Weights of a small transformer language model: norms scaled by depth.
Each number is 50 + 12 x the weight over its row's rms, rounded and kept within 0 to 99. Layers, rows and columns count from 0. The size before them is the row's rms in percent of the matrix's.

# layer 2 attention output (transposed), 128x128, rms 0.077, rows 4-22,36-53, columns 0-127
101:56 49 32 52 36 60 48 58 53 41 50 42 61 39 65 65 53 65 17 48 57 72 48 14 54 65 54 49 67 60 58 65 48 46 64 59 42 46 66 49 43 59 46 59 52 43 52 46 36 16 40 28 34 47 60 52 46 40 57 48 27 39 42 61 41 52 62 45 47 43 35 52 49 70 36 39 29 56 60 77 53 48 59 57 63 58 35 38 44 48 62 73 47 47 52 51 33 48 59 28 67 41 52 56 53 43 26 44 37 44 30 41 40 50 31 43 60 26 57 43 53 38 47 49 66 50 64 50
106:53 52 50 55 56 50 50 38 45 48 42 29 40 41 57 31 61 47 62 53 33 41 60 56 40 42 33 44 67 42 20 40 38 57 27 37 68 65 63 62 49 32 53 39 42 41 46 50 49 69 61 73 34 64 43 26 53 45 66 48 33 63 56 45 45 44 40 51 27 42 40 31 26 70 62 63 59 43 47 44 44 53 46 39 76 58 42 48 68 34 43 38 55 45 67 45 62 46 37 59 51 56 40 54 57 49 46 58 50 57 49 58 37 68 66 32 49 41 38 85 49 49 64 60 30 48 37 60
118:61 25 69 32 66 48 45 50 45 45 38 48 51 41 64 59 46 42 60 59 38 48 57 52 35 57 46 51 54 69 36 43 27 43 42 56 43 40 24 49 36 72 42 32 46 42 34 51 42 51 62 35 55 74 67 48 70 40 39 54 41 55 54 76 54 45 63 56 33 55 48 67 58 55 50 63 42 51 43 47 58 67 53 31 50 49 36 69 64 76 47 58 49 58 52 68 71 39 39 69 40 50 35 48 62 45 52 52 44 56 31 46 36 52 35 31 71 53 65 46 51 56 52 16 41 48 65 29
114:61 38 44 47 57 63 70 33 27 38 43 49 46 53 46 43 47 43 46 35 53 64 63 34 47 56 40 48 51 49 62 57 34 41 56 38 65 59 52 35 56 59 52 51 49 45 74 76 45 46 49 26 34 52 57 51 68 59 42 59 36 59 44 59 62 74 51 27 35 52 47 67 53 53 66 60 27 51 69 50 56 57 40 46 77 59 39 40 39 56 50 51 31 39 50 50 59 58 61 49 50 61 29 46 28 41 24 47 45 76 45 42 61 56 58 19 60 31 40 64 63 38 39 42 52 61 64 34
095:53 49 23 58 41 49 55 56 59 49 49 39 66 37 41 27 60 68 51 63 47 44 53 72 59 36 47 67 50 56 62 48 56 37 30 55 60 51 39 51 28 35 69 62 56 53 18 64 44 74 78 44 57 47 37 66 52 57 56 23 41 35 54 43 59 47 47 61 52 57 36 41 42 42 73 62 67 62 27 48 54 39 42 64 31 47 60 74 51 37 29 45 62 47 42 45 58 50 51 53 41 51 69 36 42 47 72 57 63 43 52 54 67 59 42 57 41 57 41 59 50 64 51 51 36 42 26 53
104:37 40 61 37 53 39 64 19 51 65 47 48 45 52 65 42 69 39 67 49 47 70 70 63 56 59 40 49 51 46 41 65 61 66 46 65 35 53 71 50 71 61 65 50 37 35 56 59 61 36 43 39 31 60 38 47 43 56 47 30 29 46 42 46 21 45 42 43 44 74 49 27 47 39 48 46 25 45 44 54 66 61 44 63 53 41 39 47 56 66 74 63 60 47 58 51 44 42 27 67 66 64 54 59 60 46 67 40 71 35 50 57 45 48 44 35 61 63 30 62 49 51 50 64 55 46 53 42
103:33 37 51 45 57 46 66 48 45 51 50 71 42 65 61 50 60 40 45 46 71 64 49 42 48 47 55 51 47 55 60 45 62 60 43 56 52 47 48 27 71 63 51 51 43 58 73 52 60 40 26 66 43 37 41 52 45 41 44 67 49 40 31 52 40 68 51 22 38 79 50 48 64 43 23 47 32 45 42 47 52 48 61 57 60 46 45 42 46 41 47 44 32 50 62 37 20 58 31 57 59 68 52 52 38 79 57 24 54 66 62 54 39 56 57 37 55 39 82 41 45 38 49 64 59 55 70 56
094:36 52 36 67 33 67 72 58 28 46 54 61 39 42 89 44 47 59 27 51 60 53 47 31 31 45 36 49 52 37 54 42 41 49 52 56 52 41 73 41 56 48 49 43 46 44 74 61 50 33 49 66 50 33 50 58 49 32 71 46 46 61 17 48 43 70 54 34 54 50 67 60 56 57 50 53 46 69 48 47 55 52 32 58 57 50 72 40 41 56 43 54 51 55 36 30 46 44 41 32 52 46 66 21 37 37 39 52 33 57 58 49 51 56 55 29 51 45 56 44 47 52 46 44 57 37 73 70
091:51 46 40 33 67 51 29 49 64 49 52 60 62 33 80 67 45 58 44 48 63 47 58 33 45 61 61 51 53 66 37 51 45 57 46 58 54 47 43 54 35 34 32 47 46 48 48 41 54 58 44 60 45 39 78 62 42 50 59 50 41 55 44 60 46 28 50 52 61 35 16 30 61 30 47 60 42 52 48 53 35 32 71 41 46 43 32 66 61 54 46 46 54 65 55 68 31 59 74 39 50 46 49 59 67 64 23 50 41 43 36 43 63 36 39 55 65 45 62 25 27 53 48 36 62 52 58 65
105:46 59 43 77 41 46 55 55 48 41 36 47 38 66 24 43 44 49 38 62 59 49 49 30 38 51 45 38 43 49 49 62 37 49 57 38 46 48 57 56 51 77 62 46 42 55 75 61 48 49 54 34 24 54 53 43 34 23 45 44 48 50 39 34 84 80 49 37 27 42 57 44 40 41 70 42 40 58 48 54 51 55 51 33 56 45 63 33 53 63 75 44 57 48 18 44 63 39 55 41 47 58 53 37 48 58 48 31 56 55 42 31 59 48 73 44 67 60 52 47 45 59 39 51 27 41 44 52
096:55 35 45 40 60 54 35 58 63 30 31 52 45 38 38 26 57 45 57 38 54 71 60 44 44 45 59 28 53 68 23 57 45 55 64 48 51 65 30 45 23 55 52 54 37 41 46 50 36 73 64 42 60 47 70 56 52 45 42 74 61 63 63 57 62 54 52 47 43 53 31 37 54 48 67 62 34 64 46 41 49 54 42 45 29 51 33 69 57 66 18 40 61 49 64 68 43 54 52 57 43 52 28 61 42 52 49 55 33 69 39 53 50 40 56 34 65 42 60 52 58 31 56 38 42 29 46 48
098:40 60 42 75 63 75 66 42 57 38 67 49 37 59 60 61 59 27 40 49 65 47 50 58 38 57 37 54 28 51 61 59 58 46 47 68 47 37 63 33 69 42 47 47 56 41 56 49 49 26 38 57 71 27 26 73 33 34 54 31 38 45 39 40 41 42 53 45 70 47 50 55 68 50 60 35 38 57 56 50 33 49 49 61 49 50 49 33 45 31 51 72 49 48 60 56 30 46 61 38 59 30 55 51 49 43 48 68 24 38 47 36 40 44 47 48 54 26 50 71 29 48 45 59 52 50 55 45
097:42 56 70 64 59 78 55 68 60 49 55 55 34 59 58 64 55 33 49 45 52 74 41 61 55 65 61 70 37 66 73 65 47 43 39 64 45 41 47 51 43 44 67 51 55 42 52 50 68 39 38 50 53 37 36 62 58 40 53 56 26 41 27 44 81 38 58 48 68 53 36 57 51 44 34 27 47 58 64 57 67 49 66 53 48 60 43 41 45 60 68 58 71 52 49 50 57 53 58 57 45 54 63 59 41 43 39 37 65 47 75 41 50 48 30 58 65 50 59 57 45 77 39 43 62 31 59 69
109:46 47 57 59 58 62 53 63 68 48 47 55 33 62 53 62 40 40 32 49 37 61 75 68 58 68 58 62 45 71 44 49 36 23 54 43 64 35 57 45 52 51 47 37 54 52 29 54 47 70 56 53 52 42 70 70 41 67 49 55 74 63 46 64 68 58 40 71 50 32 52 60 37 66 63 64 50 50 68 48 35 73 54 37 46 69 35 38 53 54 42 43 55 63 35 57 74 72 57 55 50 34 53 45 46 52 38 55 49 42 52 36 52 46 62 41 38 51 66 56 28 57 53 30 58 74 64 44
104:34 57 56 35 36 56 78 28 48 54 45 64 43 47 52 39 63 74 47 53 52 54 43 68 64 56 37 58 69 29 35 62 45 69 58 30 37 49 59 73 44 42 44 53 51 51 58 40 48 62 54 40 71 57 20 31 38 55 60 40 52 45 59 48 44 29 58 45 64 57 65 52 61 55 62 59 58 53 47 51 58 57 23 62 48 45 67 41 34 48 64 48 50 35 55 38 73 40 24 46 57 65 37 35 35 48 56 48 37 53 41 54 55 59 47 47 47 59 59 53 41 75 70 62 41 67 72 45
105:54 65 49 37 78 45 48 44 64 75 34 63 58 50 58 35 50 52 56 40 62 53 75 53 61 53 53 73 44 47 34 60 60 57 43 55 45 54 45 56 54 53 45 37 32 62 44 46 49 60 40 69 44 67 42 58 44 59 62 69 62 32 42 32 26 50 38 53 38 64 48 41 43 38 42 68 33 37 50 54 51 68 53 65 71 62 33 50 59 39 52 48 65 59 58 51 69 51 28 60 59 61 67 56 42 32 66 47 59 39 66 67 32 43 41 40 38 50 68 69 50 65 47 52 69 77 66 46
097:38 54 43 72 42 60 54 51 33 35 66 51 46 41 47 62 41 38 32 52 76 56 36 26 30 53 45 44 53 54 53 58 51 33 51 50 50 33 69 53 61 57 21 38 47 57 73 33 45 12 43 49 68 44 60 46 44 39 42 56 50 33 35 46 46 61 56 29 64 49 63 77 60 84 53 38 49 53 53 23 34 55 42 48 63 60 66 36 45 43 53 55 38 34 48 51 50 43 47 42 50 56 45 56 49 59 31 59 43 71 55 31 62 52 52 59 65 38 61 57 55 33 43 55 55 56 55 54
108:45 49 44 56 49 50 60 61 52 66 63 44 32 36 49 38 36 49 25 46 58 71 62 51 46 52 59 41 54 47 58 59 51 51 45 79 60 30 62 47 51 52 27 37 61 34 55 52 54 47 35 60 41 40 44 70 51 31 49 53 48 34 52 54 50 60 59 37 61 49 42 42 47 31 72 20 29 60 57 31 25 54 80 58 32 66 55 45 52 52 57 51 61 43 41 42 39 55 80 48 49 46 54 36 54 58 62 69 41 34 50 57 53 39 45 50 64 45 53 54 31 54 52 31 72 41 61 80
096:38 35 61 51 53 57 45 33 56 49 56 66 43 70 72 52 76 36 49 44 29 51 54 72 59 60 53 52 49 55 74 57 45 49 46 54 44 48 54 58 39 21 54 46 48 27 58 53 50 47 56 44 44 61 49 67 51 54 64 43 38 57 46 27 46 56 33 46 34 43 60 47 55 62 31 56 44 37 42 61 53 71 41 47 50 51 48 39 58 55 77 70 87 42 38 47 39 48 41 62 55 56 71 58 46 47 73 53 58 63 71 43 61 44 32 45 41 62 29 48 50 80 62 60 63 62 57 34
092:22 60 40 54 44 52 62 44 54 44 68 38 51 45 60 59 64 73 46 65 49 51 49 52 45 59 53 53 44 57 43 61 33 41 41 57 63 42 51 53 19 29 54 35 58 37 63 56 58 29 32 35 41 59 61 55 35 25 45 27 31 68 39 50 44 32 64 47 33 28 45 39 67 51 59 55 44 53 41 57 38 52 55 51 58 56 59 30 44 42 66 65 77 80 35 65 66 58 58 38 58 50 56 62 41 55 55 51 48 30 35 50 48 50 28 51 65 48 50 45 29 70 41 47 46 51 56 57
102:55 58 36 50 55 38 61 47 49 20 55 39 59 53 50 44 49 42 61 70 33 53 46 59 41 41 49 29 47 52 47 57 34 39 61 46 52 77 52 50 66 52 65 66 48 34 58 64 37 63 50 45 39 63 48 33 48 48 57 45 46 71 60 50 49 67 51 38 16 51 51 46 47 76 46 67 70 64 50 64 57 45 47 43 57 58 64 67 67 22 38 44 33 54 63 41 43 45 47 52 34 48 29 52 30 39 57 49 39 61 55 50 56 80 61 36 42 44 29 56 54 52 70 53 27 31 37 50
095:44 60 37 42 46 37 35 38 38 16 63 48 52 50 38 53 60 63 51 54 41 62 62 66 44 50 51 58 53 45 33 41 63 52 56 40 56 39 30 52 33 49 50 56 18 51 48 72 37 60 48 42 40 48 61 33 37 47 28 49 60 87 58 46 57 42 43 57 49 36 53 55 66 56 61 74 51 53 33 50 50 49 34 29 61 70 41 57 55 46 37 48 39 71 54 71 59 71 37 48 37 53 30 46 43 53 44 56 34 59 35 64 47 47 49 58 59 44 51 44 47 38 47 25 19 40 39 51
111:54 42 45 52 37 49 46 32 40 48 63 42 39 57 53 45 36 66 46 35 40 41 57 45 66 37 56 51 56 64 45 32 62 65 51 37 73 47 52 37 34 63 52 74 53 59 66 74 35 69 58 75 27 20 60 50 46 44 45 48 60 72 43 56 64 58 47 41 34 53 53 46 34 46 49 43 35 53 53 35 47 40 46 48 45 67 48 37 24 43 52 45 45 46 63 42 56 55 55 44 54 51 52 19 47 58 46 57 43 62 36 65 62 72 81 36 56 47 47 31 50 42 32 22 37 47 60 62
089:58 31 74 70 45 60 52 79 47 57 32 60 49 34 37 52 44 37 42 48 52 44 47 42 39 31 52 61 67 54 63 30 51 46 58 66 59 42 62 47 63 54 49 68 85 44 18 43 49 37 53 49 77 45 44 64 67 58 65 32 51 21 40 45 47 42 28 41 65 68 56 62 35 45 50 51 54 55 43 51 50 44 49 57 25 43 48 69 48 43 38 45 40 40 54 53 33 43 29 55 54 33 48 47 54 34 54 53 52 66 55 55 54 48 58 39 40 35 52 52 65 56 65 59 75 53 37 47
097:59 60 44 54 70 61 43 68 58 59 43 41 36 55 62 61 72 39 52 39 44 49 36 58 57 63 45 40 53 46 62 55 44 40 27 66 30 58 49 29 56 45 74 57 49 70 48 51 49 70 48 44 66 57 22 72 36 41 57 42 22 56 57 48 36 48 73 59 38 54 59 38 54 59 37 26 43 54 69 57 52 74 62 50 52 35 56 36 52 35 62 49 65 55 61 53 58 29 55 56 55 47 59 62 46 55 66 41 70 31 46 58 53 69 39 53 40 56 44 39 36 65 57 74 69 43 53 56
104:47 13 67 57 71 35 61 57 39 62 55 72 36 54 47 25 53 41 46 27 49 56 62 65 80 49 64 32 55 51 49 47 61 49 49 48 58 52 62 51 44 53 47 51 49 61 61 43 49 74 49 63 53 41 64 56 53 56 57 40 59 63 61 61 48 55 51 55 53 68 52 43 42 41 42 44 21 67 55 36 46 51 56 50 36 48 56 28 36 55 63 36 59 42 42 32 42 66 28 70 59 59 67 55 54 54 59 32 70 54 59 55 38 55 59 25 49 51 78 36 31 65 43 55 57 64 52 49
099:55 52 31 59 41 51 51 69 43 43 54 65 58 40 66 64 44 72 43 79 43 58 38 36 48 53 53 61 48 47 50 41 47 59 54 65 57 37 62 48 44 40 58 41 72 37 83 50 50 40 43 74 39 27 43 42 46 56 65 35 56 64 33 47 61 49 60 50 43 62 66 61 43 53 51 54 41 70 39 43 42 53 47 34 66 57 69 55 41 41 49 49 68 43 20 45 59 53 53 45 48 46 53 31 59 69 43 53 53 32 60 66 56 40 62 26 56 56 57 47 46 70 33 22 35 51 71 69
095:36 58 54 43 42 65 56 54 60 72 43 51 39 52 79 59 58 40 40 46 47 54 42 40 37 68 49 53 38 59 30 60 31 61 53 56 48 49 38 52 57 30 40 38 37 66 54 31 72 37 64 50 68 41 60 65 46 50 42 51 25 40 56 53 51 36 45 45 41 50 36 36 62 35 44 45 38 35 59 66 39 66 72 42 49 37 39 69 37 57 41 52 54 55 64 76 20 58 59 40 53 56 42 84 65 60 41 56 47 46 48 40 43 35 39 46 55 25 52 37 51 38 52 54 68 69 49 57
106:31 37 49 56 32 25 52 43 39 47 45 41 55 33 37 21 55 83 38 45 50 49 50 46 45 23 48 36 53 54 41 53 48 57 37 61 70 50 57 61 38 58 61 46 58 47 48 52 63 47 40 44 33 37 48 29 42 46 41 46 56 69 39 39 76 59 41 63 57 48 56 52 27 57 79 35 30 68 47 41 34 46 51 47 56 49 60 33 34 48 68 58 52 50 51 41 75 38 60 35 50 45 58 31 56 44 51 41 56 48 59 52 67 47 62 40 56 56 60 52 60 69 15 49 39 40 53 45
111:62 42 56 46 62 40 33 47 51 38 40 62 47 58 55 31 47 52 47 49 51 49 58 48 45 41 67 42 57 67 40 60 55 46 61 58 42 74 41 56 46 66 38 63 34 59 38 59 35 78 55 64 35 42 77 48 50 48 58 77 54 65 51 59 64 48 39 53 30 54 42 43 56 54 56 67 47 60 42 49 46 58 54 45 24 60 42 79 51 41 25 49 44 50 60 65 47 48 49 57 43 52 32 66 52 46 43 48 30 61 50 57 60 55 64 47 62 40 83 30 65 19 57 22 60 45 40 63
102:44 62 50 54 45 73 43 61 51 57 63 42 45 54 61 72 52 63 52 51 41 44 39 60 48 64 36 56 42 33 51 63 44 57 52 51 32 35 60 50 69 28 57 49 47 54 65 40 54 25 61 49 59 29 39 66 31 47 52 26 38 44 50 41 31 31 74 57 64 46 59 46 59 40 32 29 36 36 50 62 54 55 52 58 67 36 43 50 44 56 63 54 77 38 41 58 43 59 39 28 68 37 57 60 53 55 64 70 52 41 37 39 43 28 34 51 54 40 33 54 33 64 38 65 42 68 56 69
081:35 37 45 59 55 78 54 37 62 76 48 55 33 67 52 59 61 40 63 58 51 50 53 63 66 84 65 54 37 39 52 56 50 40 39 46 53 43 33 66 44 32 46 47 50 49 57 61 66 49 31 42 43 47 48 59 59 65 45 45 46 48 50 36 48 29 76 45 62 54 50 42 54 56 33 43 18 37 55 80 63 39 50 63 54 64 51 33 64 58 65 49 70 45 47 35 59 56 48 46 58 49 59 49 52 50 66 34 48 36 56 25 35 52 22 56 51 48 43 54 48 66 42 51 49 31 29 48
107:47 54 52 63 43 59 48 55 63 34 34 43 51 67 57 60 47 48 29 38 35 63 38 62 52 51 49 58 60 63 44 48 53 51 56 42 50 59 56 28 46 54 62 71 54 70 50 65 61 60 51 47 48 38 63 66 65 60 38 52 47 35 26 70 64 56 20 44 59 84 61 65 61 62 40 46 36 45 37 62 72 60 58 67 45 55 55 49 41 45 38 53 31 36 68 40 47 61 41 70 39 73 47 46 54 36 35 51 41 59 63 35 41 40 51 31 47 44 62 54 46 52 56 22 64 73 66 53
089:53 49 53 75 52 54 73 50 34 58 51 45 41 59 51 66 67 55 62 78 49 55 61 45 59 44 38 63 47 44 46 68 47 55 31 60 43 47 46 58 43 64 54 32 50 35 65 37 39 36 51 23 59 73 18 25 49 59 59 54 51 32 55 49 48 48 65 79 67 54 40 56 49 59 65 65 54 72 54 36 43 47 45 50 61 66 59 34 55 51 59 50 47 32 36 41 62 43 56 55 52 56 34 47 55 57 62 54 55 45 51 36 45 40 36 58 59 70 40 79 49 68 57 50 19 46 57 40
094:60 60 45 48 49 75 29 59 59 55 26 53 44 58 70 46 66 55 36 48 40 36 59 55 49 66 29 40 44 62 66 37 47 53 44 46 43 60 42 41 43 67 57 69 35 58 48 46 48 44 48 37 44 53 46 56 23 51 52 27 49 70 51 53 49 54 45 54 29 64 46 30 42 37 33 67 28 35 58 57 42 38 63 53 58 82 63 41 70 51 62 47 71 39 51 67 56 68 48 40 54 53 54 49 52 68 64 50 47 23 46 37 45 38 58 44 65 55 43 64 42 64 70 57 66 76 57 46
091:38 51 37 69 34 52 60 53 37 56 71 37 53 50 38 53 45 57 42 63 56 45 57 34 45 56 57 54 44 55 61 52 56 34 57 57 46 19 70 66 40 34 54 31 66 46 60 53 56 30 61 67 40 44 54 37 50 49 47 57 52 28 36 37 56 40 67 41 67 36 50 60 60 69 63 47 68 40 44 48 48 50 57 48 47 59 71 42 42 51 61 66 48 62 20 49 69 42 46 28 56 53 52 37 56 68 58 59 73 45 49 40 45 40 45 56 77 58 55 61 26 70 32 34 38 53 60 74
097:31 44 40 47 37 46 57 35 53 62 48 45 54 37 51 44 57 57 44 55 41 47 54 65 47 58 51 58 34 51 38 50 46 54 29 60 65 35 46 37 27 41 50 53 58 32 60 41 48 38 62 52 33 56 42 51 42 33 20 59 29 56 51 63 61 47 55 59 39 35 53 44 37 26 60 38 27 75 59 52 37 40 71 29 49 47 68 46 52 75 59 61 89 58 37 48 67 46 70 46 51 36 65 52 42 50 72 47 46 52 46 37 64 48 36 44 74 43 37 33 53 51 48 62 60 35 46 62
# layer 2 attention value, 64x128, rms 0.0759, rows 5-22, columns 0-127
102:40 42 41 51 16 16 59 53 18 58 59 49 41 68 51 55 34 66 61 44 38 34 65 42 60 55 46 72 42 56 45 45 39 47 45 56 46 65 47 27 57 52 51 45 73 68 44 42 40 50 67 30 54 41 60 45 48 48 57 46 62 58 56 59 47 63 59 76 43 67 39 54 56 46 65 46 55 25 60 44 37 43 44 50 56 72 42 40 38 55 47 39 65 54 28 79 40 60 41 47 54 41 29 64 34 57 56 41 53 44 54 41 47 40 27 45 52 62 42 55 33 42 43 37 40 50 59 38
115:35 54 53 67 42 68 42 48 58 50 49 76 30 57 50 46 33 53 71 45 73 64 45 41 52 38 57 58 41 37 39 33 70 51 76 57 51 47 53 58 37 68 09 52 65 64 31 41 40 43 56 74 76 52 43 48 47 49 55 48 48 36 42 54 48 44 52 38 52 39 38 67 45 57 53 76 53 55 64 38 64 34 40 55 39 52 46 50 55 33 54 36 41 64 43 62 39 69 41 46 36 61 38 49 59 42 25 51 67 74 39 43 52 55 53 51 48 35 44 55 52 47 45 49 58 61 68 29
116:62 36 36 49 15 44 63 51 50 66 36 56 67 51 47 58 51 44 65 50 33 73 34 29 33 55 51 57 36 55 63 53 59 21 35 47 54 46 35 32 46 72 54 47 30 45 42 45 48 37 59 64 46 47 67 45 84 42 26 43 43 29 48 45 51 53 42 31 53 57 25 58 45 42 55 56 44 51 47 48 42 48 40 52 61 38 60 48 73 49 44 29 37 62 41 55 42 47 50 55 55 65 33 37 67 62 48 31 67 44 44 64 45 52 44 64 46 47 42 52 59 38 48 42 60 58 79 45
087:34 62 38 64 51 70 36 52 35 47 59 57 48 31 58 49 39 46 34 66 28 40 53 40 44 31 55 65 45 52 37 38 48 64 24 62 35 68 38 52 55 44 50 41 72 44 67 47 45 44 41 34 47 29 46 58 59 43 42 51 62 71 77 57 29 50 59 63 48 67 57 50 45 48 46 46 52 65 50 46 44 63 35 26 54 63 57 45 57 61 39 62 60 35 69 69 50 58 66 42 42 41 54 43 25 34 32 62 25 54 44 43 65 44 34 41 42 34 59 34 63 47 57 66 32 58 48 44
106:55 45 45 43 38 63 63 64 84 46 66 42 48 60 73 52 55 42 60 50 30 48 50 64 61 31 54 27 60 51 50 43 48 66 48 55 54 49 62 47 73 47 61 58 62 48 33 57 55 57 45 59 56 49 47 49 47 56 47 41 28 58 31 37 62 50 47 41 45 47 71 36 52 58 52 10 54 53 50 49 41 47 71 55 39 46 37 62 48 40 64 46 47 52 71 50 38 37 42 52 57 53 54 42 94 57 52 22 56 66 50 30 68 38 52 54 62 41 46 39 43 62 50 44 71 36 41 31
113:55 45 46 30 60 40 57 49 45 54 48 40 55 65 33 31 40 62 52 29 37 62 40 56 55 61 45 33 45 49 80 38 41 57 52 50 42 58 50 43 74 46 67 59 39 68 70 59 59 62 68 61 28 54 50 45 24 62 56 49 46 68 45 39 40 56 52 48 53 44 62 45 95 35 43 53 45 60 21 62 59 43 62 50 60 48 48 53 67 41 57 83 50 39 44 39 56 37 45 48 38 57 40 56 38 74 57 56 49 72 47 54 48 61 51 53 51 56 48 29 62 40 42 35 36 51 44 45
085:57 49 60 33 40 25 46 55 52 56 39 61 69 31 50 31 49 59 53 42 47 66 64 45 64 63 44 31 42 54 13 56 44 38 37 60 67 52 41 59 44 45 62 43 42 41 54 41 46 48 44 55 60 62 65 33 60 51 46 60 32 57 59 47 38 40 47 45 59 68 46 41 27 40 64 58 48 63 36 63 25 54 64 53 49 50 40 55 75 43 37 41 42 60 67 75 44 39 60 52 48 66 23 65 34 43 60 36 65 48 58 56 42 45 45 45 45 37 54 62 59 56 55 72 33 34 23 48
085:62 51 75 46 61 37 42 32 65 49 41 52 35 68 61 70 70 33 53 41 62 52 47 65 48 76 38 68 55 49 57 52 49 33 79 38 54 37 61 64 66 35 49 56 26 68 35 68 59 43 56 49 47 66 35 65 45 62 33 55 66 54 55 51 33 46 30 48 44 48 43 52 54 57 39 64 56 45 38 53 65 44 42 57 53 50 52 49 50 40 78 59 49 62 46 45 34 57 50 50 53 48 58 53 44 47 58 69 24 64 55 49 48 37 43 39 42 61 45 56 60 35 63 68 47 66 40 12
112:45 43 45 52 39 43 66 74 47 76 39 69 43 16 44 55 47 29 55 61 49 33 42 38 62 23 34 24 62 62 49 48 66 48 52 46 47 46 42 40 57 65 48 58 52 44 53 47 40 42 30 64 59 49 51 35 62 50 82 52 26 64 46 49 52 52 53 40 54 47 44 67 59 49 49 56 50 51 39 45 27 57 56 50 48 42 45 61 50 55 39 31 42 43 41 38 68 55 52 52 53 55 57 53 75 45 46 27 80 32 51 74 46 65 58 60 39 50 35 58 55 57 49 41 72 48 54 27
079:78 46 55 55 52 54 45 43 57 37 42 55 86 55 53 56 35 38 53 54 48 67 57 40 27 57 66 53 50 47 52 46 43 53 56 46 67 52 70 20 42 73 52 57 42 30 31 52 48 40 42 57 75 57 48 49 36 42 23 44 54 22 43 51 42 60 45 46 46 57 29 56 41 44 43 36 44 41 43 56 14 57 36 32 69 46 52 43 52 29 52 58 44 58 35 49 53 53 50 39 35 44 42 41 29 48 49 68 52 61 43 49 37 51 59 50 42 60 38 56 53 50 45 39 62 54 84 38
084:49 46 54 55 65 71 41 58 68 58 56 45 54 41 37 44 64 65 50 61 17 39 49 60 52 51 49 49 67 61 55 55 48 43 28 52 30 46 36 67 48 54 51 56 52 28 29 48 31 44 55 48 37 49 61 67 80 49 44 57 64 56 62 72 50 49 60 59 51 53 40 40 16 48 57 55 50 47 50 46 56 59 30 43 62 48 40 51 57 42 53 88 38 53 74 46 35 42 51 54 72 48 46 50 45 50 54 65 39 50 34 68 64 47 44 72 63 43 66 42 67 43 69 49 57 37 31 37
111:59 42 59 62 51 47 30 53 72 43 50 50 76 39 39 39 43 21 58 58 59 54 36 39 33 46 48 41 23 43 69 52 52 52 65 61 45 39 69 46 62 39 66 40 59 40 63 31 40 44 37 55 61 49 33 58 42 46 70 64 45 58 54 37 51 51 50 46 62 59 56 54 52 62 44 34 45 62 50 51 75 59 39 60 64 31 71 47 52 41 44 55 51 36 53 54 54 40 62 62 70 47 23 37 74 38 42 48 73 53 43 72 52 54 50 71 56 36 62 47 61 62 20 44 63 60 54 43
095:28 52 56 54 43 52 20 35 27 69 38 58 34 42 66 46 62 49 32 69 63 49 60 25 35 57 49 68 38 57 46 61 45 70 57 47 47 45 39 56 49 80 47 37 52 61 50 48 42 27 52 28 50 56 60 52 43 66 42 46 55 35 69 42 53 38 47 53 52 54 54 64 39 46 39 45 49 55 59 57 63 53 58 70 49 59 46 57 32 70 72 66 63 61 35 59 68 59 36 52 36 49 54 33 16 42 50 82 57 39 65 45 51 47 45 58 40 54 62 54 53 40 51 53 54 60 61 57
104:41 48 65 74 44 32 53 46 61 68 69 58 47 62 53 48 53 67 57 44 53 55 35 47 42 64 40 53 38 51 56 48 32 29 49 51 39 52 38 42 49 36 82 44 45 75 87 68 48 57 76 44 37 53 59 50 51 30 46 45 36 63 68 48 47 49 62 49 49 39 51 70 69 66 44 50 36 60 55 63 47 56 73 65 56 19 56 42 31 44 53 51 56 50 54 53 63 38 46 62 77 51 66 49 44 39 64 55 63 45 52 48 38 52 40 40 63 52 53 43 60 59 42 63 30 57 33 41
091:54 49 51 39 28 24 54 63 57 38 44 57 64 66 67 34 55 73 37 70 10 47 44 66 50 63 11 43 39 50 72 50 38 52 64 56 47 54 71 36 57 42 66 52 58 53 45 61 57 61 47 39 49 54 34 38 53 52 34 52 36 56 48 36 50 47 39 45 45 46 68 76 48 56 37 41 55 50 29 65 51 49 51 60 66 61 37 63 31 35 43 55 45 53 69 59 66 37 39 52 54 49 42 46 66 63 58 57 73 67 44 48 51 41 54 51 49 52 53 45 40 60 49 53 48 62 37 28
068:63 53 58 42 60 53 57 37 27 63 38 55 67 36 29 46 48 75 45 51 44 56 22 58 55 55 55 35 69 53 62 43 52 26 56 47 49 53 28 37 42 34 51 51 25 37 40 54 52 52 51 68 40 52 59 41 74 54 59 45 46 35 48 70 54 29 51 50 49 39 39 48 42 44 57 65 57 62 37 53 76 49 56 53 61 51 63 57 64 59 28 61 27 45 69 16 52 61 66 57 56 59 48 77 38 49 58 61 47 51 50 65 61 64 42 61 63 43 70 61 62 49 47 56 45 38 50 57
082:40 44 44 29 56 38 57 35 33 87 36 62 64 52 65 33 51 50 45 45 43 59 37 61 49 49 31 29 52 45 46 47 64 83 37 50 45 43 39 48 64 39 65 51 35 67 60 84 51 44 66 70 22 50 70 71 42 49 63 48 62 56 59 64 40 39 45 48 55 46 33 55 51 38 62 55 46 63 49 53 80 50 51 44 55 21 35 49 48 58 41 63 53 41 51 54 66 51 48 61 31 57 62 42 53 45 52 56 39 45 35 61 62 63 65 55 53 51 54 56 64 56 35 42 56 46 55 40
090:44 47 55 40 29 57 53 66 57 55 46 45 43 77 59 46 38 44 51 47 67 50 70 56 63 45 67 44 44 54 56 51 42 63 65 47 42 40 34 52 66 53 47 41 44 70 57 62 45 42 70 49 54 43 25 69 42 59 53 59 37 50 55 41 64 42 31 50 44 60 65 51 48 73 59 39 46 46 56 73 66 66 55 48 52 78 44 37 35 52 39 80 57 52 44 71 65 53 26 49 57 66 22 57 60 59 47 20 60 53 61 56 38 36 53 59 25 32 47 30 46 58 44 59 48 55 51 37